{"d_model": 192, "n_kv_head": 1, "head_dim": 32, "vocab_size": 2048, "norm_place": "pre", "norm_eps": 1e-06, "positions": "learned", "bias": "all", "parallel_block": false, "init_std_up": 0.0239, "lr_mult_down": 3.0, "grad_clip": 0.5, "batch_tokens": 16384, "steps": 7721}
Each number is 500 + 50 x the weight over its row's rms, rounded and kept within 0 to 999. Layers, rows and columns count from 0. Numbers have three digits each. The size before them is the row's rms in percent of the matrix's.

# layer 8 MLP down (transposed), 768x192, rms 0.167, rows 35-51, columns 0-191
093:474517432544583467469515471481436538450548528496487460556555430432470464579490533509650500501516571503522453377453482480457489535574473564579511491516535458515482394495508427448504519477473467546415497573432466521576432536589544504548514541479507403524536442533501565465467526463444529573566483584508493458528529477474399465572485454434509423484405481496578525414521494502438487457487561549503494498530485477535574445494504558448442480511528412452466502478496419623518518582589551503502593445559621497500541458456480526608392532512494480494471536557550534456429490467512434601
113:538502587473532567505505635520469453537429523417480506384542609499467425551522539493486496440539494556496551495490559460499526566452490448449474544500464487562474440388590428448555496509540419490407552485365368520491551532542546526497514537461493558451493436548537473496492534439463502518556398533473502457479495531515557544534456457436444517509458515501464529505526514431548535441512493469534453504524465456539559488455504451427578473510557456488537517505500532523612504462510573617437518477486556450541452523411467521509534441455451540608564485472514428413610452526606439591
109:563478388434583473537432478504521509498493603511493451475498507616530376410523471558438499572572504513533454555464389489480469454505459478529481496496509538464553530476482416538510529404488546497463453428482504573577450452434493443526499469469490480505497574540636410447559423500502534484449592516488525498506461552569494512502458565555432508558428420521467463602572484478527520432591552497503531509545462438583591481534440516582512527461479510548485482429566436430460518504510430516537456492509465494397583497528498578563515589597555499448545414451438489547483514557444486530
101:594480502483449423514459570453471414513383458428497465518527546552563534482420433517542493486555458457441524510561564537480507469538494544514631544496455473553527463593498470448451450528507504508444465512434548497464424546526571488478527536526496498544622495526500444550496531507489499527503436509562510543518548396550462584564532507514513627615529474451341580545515556425499495509450534436532415539505591494475499493532506544492391499484533547507546500513387480507459472548479491465485441461495536476597463410548537596408507496478471472432435385502523433560486510537453579487
102:530530486590537517455522399390460564455624551486513565574478498465388485573474545456463461452420470448504530452480519537523501419412481410471539503532536472494569569450538428455509467475543461556443640490494502429496538522472538555610492477530480448547561504472534574563503573463497553544546455561467515499445490483482468538541418467500516496555586502532550466507357475571434404434489490510495498499521523508453426471463546576437545540462486467474556527490514525558478474512518499606504543536439513497562528437424462531489519499472455633498381495408579555472557540452528494447
099:571474502581491491500490456498528527506503440492524571440603548600449562449452467530505462585503536550507405404565436432481484490404518551438515488505446513502537466515533456406462460542499495547540515494477584404474568498476399577465477427517525502581570546520545476499529419466530587497510469550520411491375531493493421523588542457487513517535546458482479454571534537424459513556519510436474493654560465450424547491542525534484457443543502462479529505455396436416482542516487381533526517544516566559493494452461575451447438446473504462606506583506489550494568567540449515569
106:494530484469595592485572448389543514504460594415511452514553506408504412557439507590483449497535467533475512460509457456471459537507449535474532460525556522480543437483539481492481445458529470441540552569470554420581526472536522544546556589399461556488439529498506528523426509390459534512542438506445481554426464549414527434501555542494603491469524539508584475472556490585426431462484573540436530552540494435481535521468502559531404540484512509490470509516440483463450475454518449549384533545482488461504570530431476405597543500595496639483537557502505552567557450496526381487
110:467459438443466579530524478522588428546488506629497591614481530492528549544393525570506491506470536382419482560555505600509556529472528453484491461497482533470532524485528514509475461566537423527582590475545481515564462501481516497505465527521575449437497461582433509538460467480394506530486488405498439524479601441572514476530546482489425462452589461596513540499515538435485464589502448495520455446523495458498549532438440529646397548521423480500436416470516575544554438461538434497422438549467495532562491468533488470475529491449545486387561471538507431495494532491538464390
101:497466444494542605465471547467508580516458518540545469467567545489444497589472545501468443542471591550540546503476552531544548589528558497502489525469602457598363452462487539460606597447528512527556466508482419559476538489473452546410521570445551501501440505426537474500454560479604447539486548521451428558530394416526517523492466516490541518427517488525479501546519546444463569439511434411479440482524476443455418585472440437511503507441459577481519408485570549422463416398512407457567461493510467580493548523565433500498478455513556505434599553530517467501550496456510575494
108:403562519402506514468419528515573480532506588488457497441411471571484557550454499502496519541496450560478454555420526493581529468493479490634497546535400447588533551510507491545553516470513511553489591533436494451529522542545455499484484499449416467438477563500460559468547460537603518509482526593489468424565406462503464591523503439496501449439506493490462558502547472491412444511545494561442520488460526485528479466655491519511492489476535492525411405460446402420534598511439538503402505428463478576537508466534419550548516512440547419537596573531469591499490471432463493581
094:576476422526538499442460482507540464521483527502509464486518387614451508458504455526523439547478462522400453529527539521455461428483548478439546471487578504552404511554528583546442480484514495435452445508530478494498513430501511453476441483404452510511498480569613438510454572623522537563495514548518580451520494494426510454463429482512436521522515504676550450481509580601551463566507466522617482408424542498515434478514465551498572576546502580488464518541537436505579521549500482494501533503579550424490428440504482422514487436556531541476467420497448563425591582417508485451
109:433577549570447467481473451463540462562442505511528497550544485476491484518493549447518438501510527577470479493506536558536460536530447469493537528542480510390529612606530547605442527438461639476509542552540520538525560460527539454588514472497492423471491498497445549505442526556455530501487459502609497436487435527443531626422572412481515456546482482528422525473451484476476411438562461503486514466447449471484400477593451540614436471492461558501520429506602530565526454499570383449500434545489477483515544502456506436507511566493530530478383493489470527474438529380549627492
099:454403523371451525510533458525539463502422557385591448478530473560566404471566548449541547598521579443476487471454480461495590511538561485464516434540539534492507554438473456617545534468496458448446524537505473428507533575538551543512522538569450493564469455478501515482584506481502509430535500455540533499474523495610515515525602537588505509463494493470471530450458421408516531464476484483450446587503450538580438447475606510550500408446569582508489453509471449419485512472461467511567490524421519484544428614377473534411535501505548552534511464458566509433409449520553525505
098:430511540488515486544499616500620487519549514464522458572494512543509474546459529497455487460463416499490500536548607518516481447471476473414431656473429547488411513604343518383504482442543466525420497436485447522535450551459484415546476523549486489461465454530582449504565488509509488511502514498431470560434437448495526513473514490496522489504445539499534539506467523417585585441439635547532445543562555476566533560519494534449471480527493453497492353487589569501572508476379520473434440520541588570444507538503475495570477418529542468497462473539538552562508521531472489502
108:521530373543500472479511598480487523543409442489582606395476432553504585483497475409486479418487590550495548542457518475515448468432429521523533528532405490538545482473553436423467489504570451555505515485587628484463453535530521565483513526479542514509555464442452462437508532499510525500541487520485564523574391598445524548426628501508554473530388538507446455511446528455464483515513429565492406455536503587462521510502533395432569494527439482533502559543500497425466540514481477540564473574453450588450386487513458478518462475498435517465478585496584501564516481499559547450
096:469464577430473484400535446498546512562457491483446477547511571483503500488432548541468438529367455512479527499528458442459468496546366461505577484608483464481542516531498503425474503547553461455458458518480517445482528441514397443549481387433465557544489541567521522473508548502549547437543519533524490511598485427523472508508475353596519528503452505533568440475551597446481479530471469471596417517457499398500463436568526504411447481565507562516559607475530600460506479537501490562450470631533547520472523531527453493482456535428496503506504536440638464559487574500580488484
099:431482501593493431489515594472405543555567424498471432520451508605569437507446555457483542500492398566523477544543471525449539472471545539540423498439546559469457491584478464517489517502483620478475517506453520496452537504462457368533455495507488491467449508519526449504440436476539541489526527429548472596521559524503499540435613522413469419456535480498492517477459550493574548491502508508501485410501529536550492521349514615543525473622438522483485449474549492463501491526551512590486471369525446478539582542590439447503434546374508445513466552515611513457541551442501488515
# layer 8 MLP up, 768x192, rms 0.059, rows 36-52, columns 0-191
109:490453474507487519560524459440567502585456513473459443559620539527503548536401392464556465538534481531428510525374531412600580528505506484541500455499517521468489426432568519431442484431413494537454608451490447505558544506443433471534554467456530413473432480543530442558509530373498526618516497559547466524518533496609508480524461523398495536550506532539490521492579528427517623540492551489462428447458539458460526473426424529538551467530583538512563510571476478526497591523393430531456542483491542485488482469457562475508516527455460526522495429493431576502507544473555462598
099:569443579542483512475426561393509481504443497606554469436534495543418500465481423530477515546510569548481543513510372463484517456418517523511547498458497536563430495455450508562540579458469462531414508520520501472490454506522401535580549443427544487580523469484501485458536464501606579465492592436569542465417494555544453564482477543473533467432478420518517498455499518506423585542464488501442480493518494436582594567573516533474405652523582478526451549521462497413534452410481405481499571454482519491434486457521533576465381535549527526529535506460443484572525451568512464528
106:464420481457552475487478586512502569480639488415491527551447437466495483505441427477557581513488502533505532490513504411451466528428466473490462550584514540519467598439482519512506525554561598409556520462556534570545529487563523539548472462463587397468440537496483409478606538568599517504467516507485439555445563454501558421444517460486550452415476393526549497413532463417505538531573451457534494411565483415507513592507546585478514546507462489496519436504504474528492477479573449555517529576491499552451522456492476536479492477566425498451497496397514571502534441436588579389
104:463454596457533464586526574564523479501403552511540429392471552474533505523504543359417482621457494512475532451481460541544467625475489647467537495434436557552553590486481525514492522498481521439505474507534547498504427551483552536553488469552476504479521424531445531479490467551538565502535511480452522383495497417445495609471521463527440487458568466467509528555541504384426509531423489440472486550522482423486571454434481585420468445487480482498522484508503454515476496467567504547445518580509550441550480481512524496475421511532537359540486601612454568429478514451531537493
099:467555551494497497553578509496549492395487545553405476569469445526534540504517528492468523501500388495492376516451519536500452462555535448472432557478493458591540519427556530610468556465524402500499518497517498539535430487485473480539508484416428406484488417441412557457577545520435430562504554514501542556500522531463560525509505473471513407500427648461523542446515481437554448442527502539525444509458563496521508518480474443574449486495505528423495442550510545575500345449512519509567467562492492434593431533545511468470628510453452559445439500473638546566524499445533540476
104:486503496472537495483496573557526499413406501513557545454485516482513506540511472500536538494538520421557473454445531494570601472463465496482500524479480585505526581492474385564520489477516449565394504460447557535555634500585393455460572374561567424466536386518443494556532374539561481455461474487531565451446539551443504536496458476510463542516467595472505533552525581494551557414529455362444446421497524453541479480546577546428579492507534540450506517474528491402396503511485509465434466504549506549493432502467540500515449471491515506507517542613426583519479470542535433549
102:480490563453473480525441572509536408517486562458545507482522488474489425578565415504360519527518587526488504546594378465510486463557581533514430498499477524418507494437535513467351483534593536513487494487510478496475443469503535533597513516485422439454588475591461432445515491391587461528504488507444481545482506580600401490429532483552463523580565478481540447396430531491486542538493410476451508508433534567416499495502525555522497549556479555583591546503438518495504541523502481522547466482526487518603520436482483557550551422540537479519538515503434474419510471588460511392
097:539491485484463539471490523525467488500520526543375501435485490462525465457528479498528388469492414398529499501533476374519414541477440476447567603550411505546619457587437487495425544421478514475543627559465523458553475562456493455566497454523526528637459510480500416529402516404472482374467444529531431425484551499433495512482490538546529420553491435587497589467525510512496583570543496512545587456500517540542497489548491465488408506488534560522492500516511426529500480494493488528559506533501499429434572563572492528550454602523531518558523478406550484567508541444471478589
105:513503586447560481529476427496493545511452598483450454563540561530533478402444472512473495585533448494463510494506461573418568480451590443533455488493468518479558491409520486492560486478552483510490491457460612531566496467576460542468470528488471459421446337520446505614493577558525475505419509491496426550551560549525518550485466413506512429517511494474539675568476557504536521553563466470550484583514483439533475553543512501580431488484502548487589476457401532514431594494485505488465460434447568491559431495494469453566498597517535466538479499539425490489452446508351457500
095:446514542430556467505451456450511532479527518512500539478570489463531494407504535539529456471452474543603477460458496429509480594510498615451467499552528527444627526438497507544432540429599501572464513473495515559490563464474536600473594405524499465393519533558444513521581440459397610530545574428454498536460608521491404424522564526455496515523438514445558522571492502614442515492489516412490519507575475519451539482405513472478468395576521459537477536517537533514470453481505509495491464463505503499459557587462585569458423426521485519401495480520512518380591469480531483459
113:465557520505508446494565490497513474588461552458493494409563544492479428448524496428478487537531518626435397485543543520467473518425471548417413436489561537464420595465517558496502554511513598477457558578513517467456513486464499538411501408520590499491507538443484379511409539530392549473469456429536474474412564578495554576463579466441526511472465429550500653467458488542487507514509468564547504513487510564551485433479462575557530537525479553488437464467531501477598433458474516484529521530605537552542559500461515537493528549404519428476499579581435468443509421453447506550
103:513572505508521515554544470545575406428551456590551498597498458447472487417443457565500430431514498469521588445484450512531488552474456426514453451549488478451376560541467409554425560455493524455464543450538501526420432495567539427537490463556571412437515466537443469507494473579525522586388527538447542568450460414516498437580529425488519523489540436498531447497420566534521504484499488558482545474476533421466589600536531531546512546500494420512536528537431541574514537531544466453564482535515483469457595390557459570470536562451458427484417524521436479536585548564484515485
102:494450573478506482483548430525511500475534610550475504470581467381465514544512401528506531418397458502419505541523486536557458606478481515407512350589400554497499530511596533503495502424474513478490504472427467493442542523607508478526559472529584511360525554526522539493527544562552537592437466512536494456585613445573485449501539463518443521563445511450486405529559566507455470457489450443519524468515514539470518463558475482499519518499520502415512588471474551465500573505501536426599524483564463550509448433541484560517522536567430421458466426469536453435434508501443525562
098:403469423454478440562452490511506511493514544520361501407448517473500505516543439511543455448528457515571505509450512522586548416497444517467574457482500466543496543533548480504541539451527567492417589484545486563502531361479464601472504507505461494594417476395512528436593598442476507508413542510390443513497520472503510559500519487585467479538390545539499500466496596567450524518526427530506448477433501600570495576484499447489450482424422612545627534483494551462483500545537576514541450406498570458526505440531558579467488543477416524474570548501501529530481488503537493452
094:480552478544465493584527468465570528471521403396391537477501557597490490506520464461478508485522515572478434547549565507554440571442559484554541559556476544526457492478408655551582578508443584435569529498481448503526499467570544458398501391492496412530478475544551540503454394493421489423490552464543537571463562519537461430456506604538475487533474479510459427495409540523528486528445497454435531576411475538516481522529356474585438525507514502504451548479470502469542572454470530464452432511462517552614447458523568510477515553478539512443531486433484490503553500458537572464
097:539420469473529493528536521545567549409468496549496525545622451495520592510451501498567481489450541483484510538473470431480465574593444490554584507492486433480537524445588584488541511482433451603494534431577413470498511454558516573521457447510501501501536552429509565491511470477410496608437401589414399510451455512464431525580463469496494448395492565438491466509486423577355509478492483483537524561507448475563454528609462398425449571418492475496525540512472567576516529590542432424515507530440515530522514486544493527548519441549461571534497514488492517551503454508448514430
109:489516522435537521508448524501419519427476421480433526459568526589589529486371467481469521545461454477517488520536453431482586553457395467429438486582573522577604521505397480437443386526472519551406642535507481473498470476427583469560553530527514535517629550535547488587535484518548539454488546571492513526524533520586509475528509485508517474486538444476431563528481454631529543425477520535450497506530473526467506490436492450495398536531491433472487427413429468509535592508434425493527485534537474535431441426512481568522589518527527427489496512508493524553511577415536500500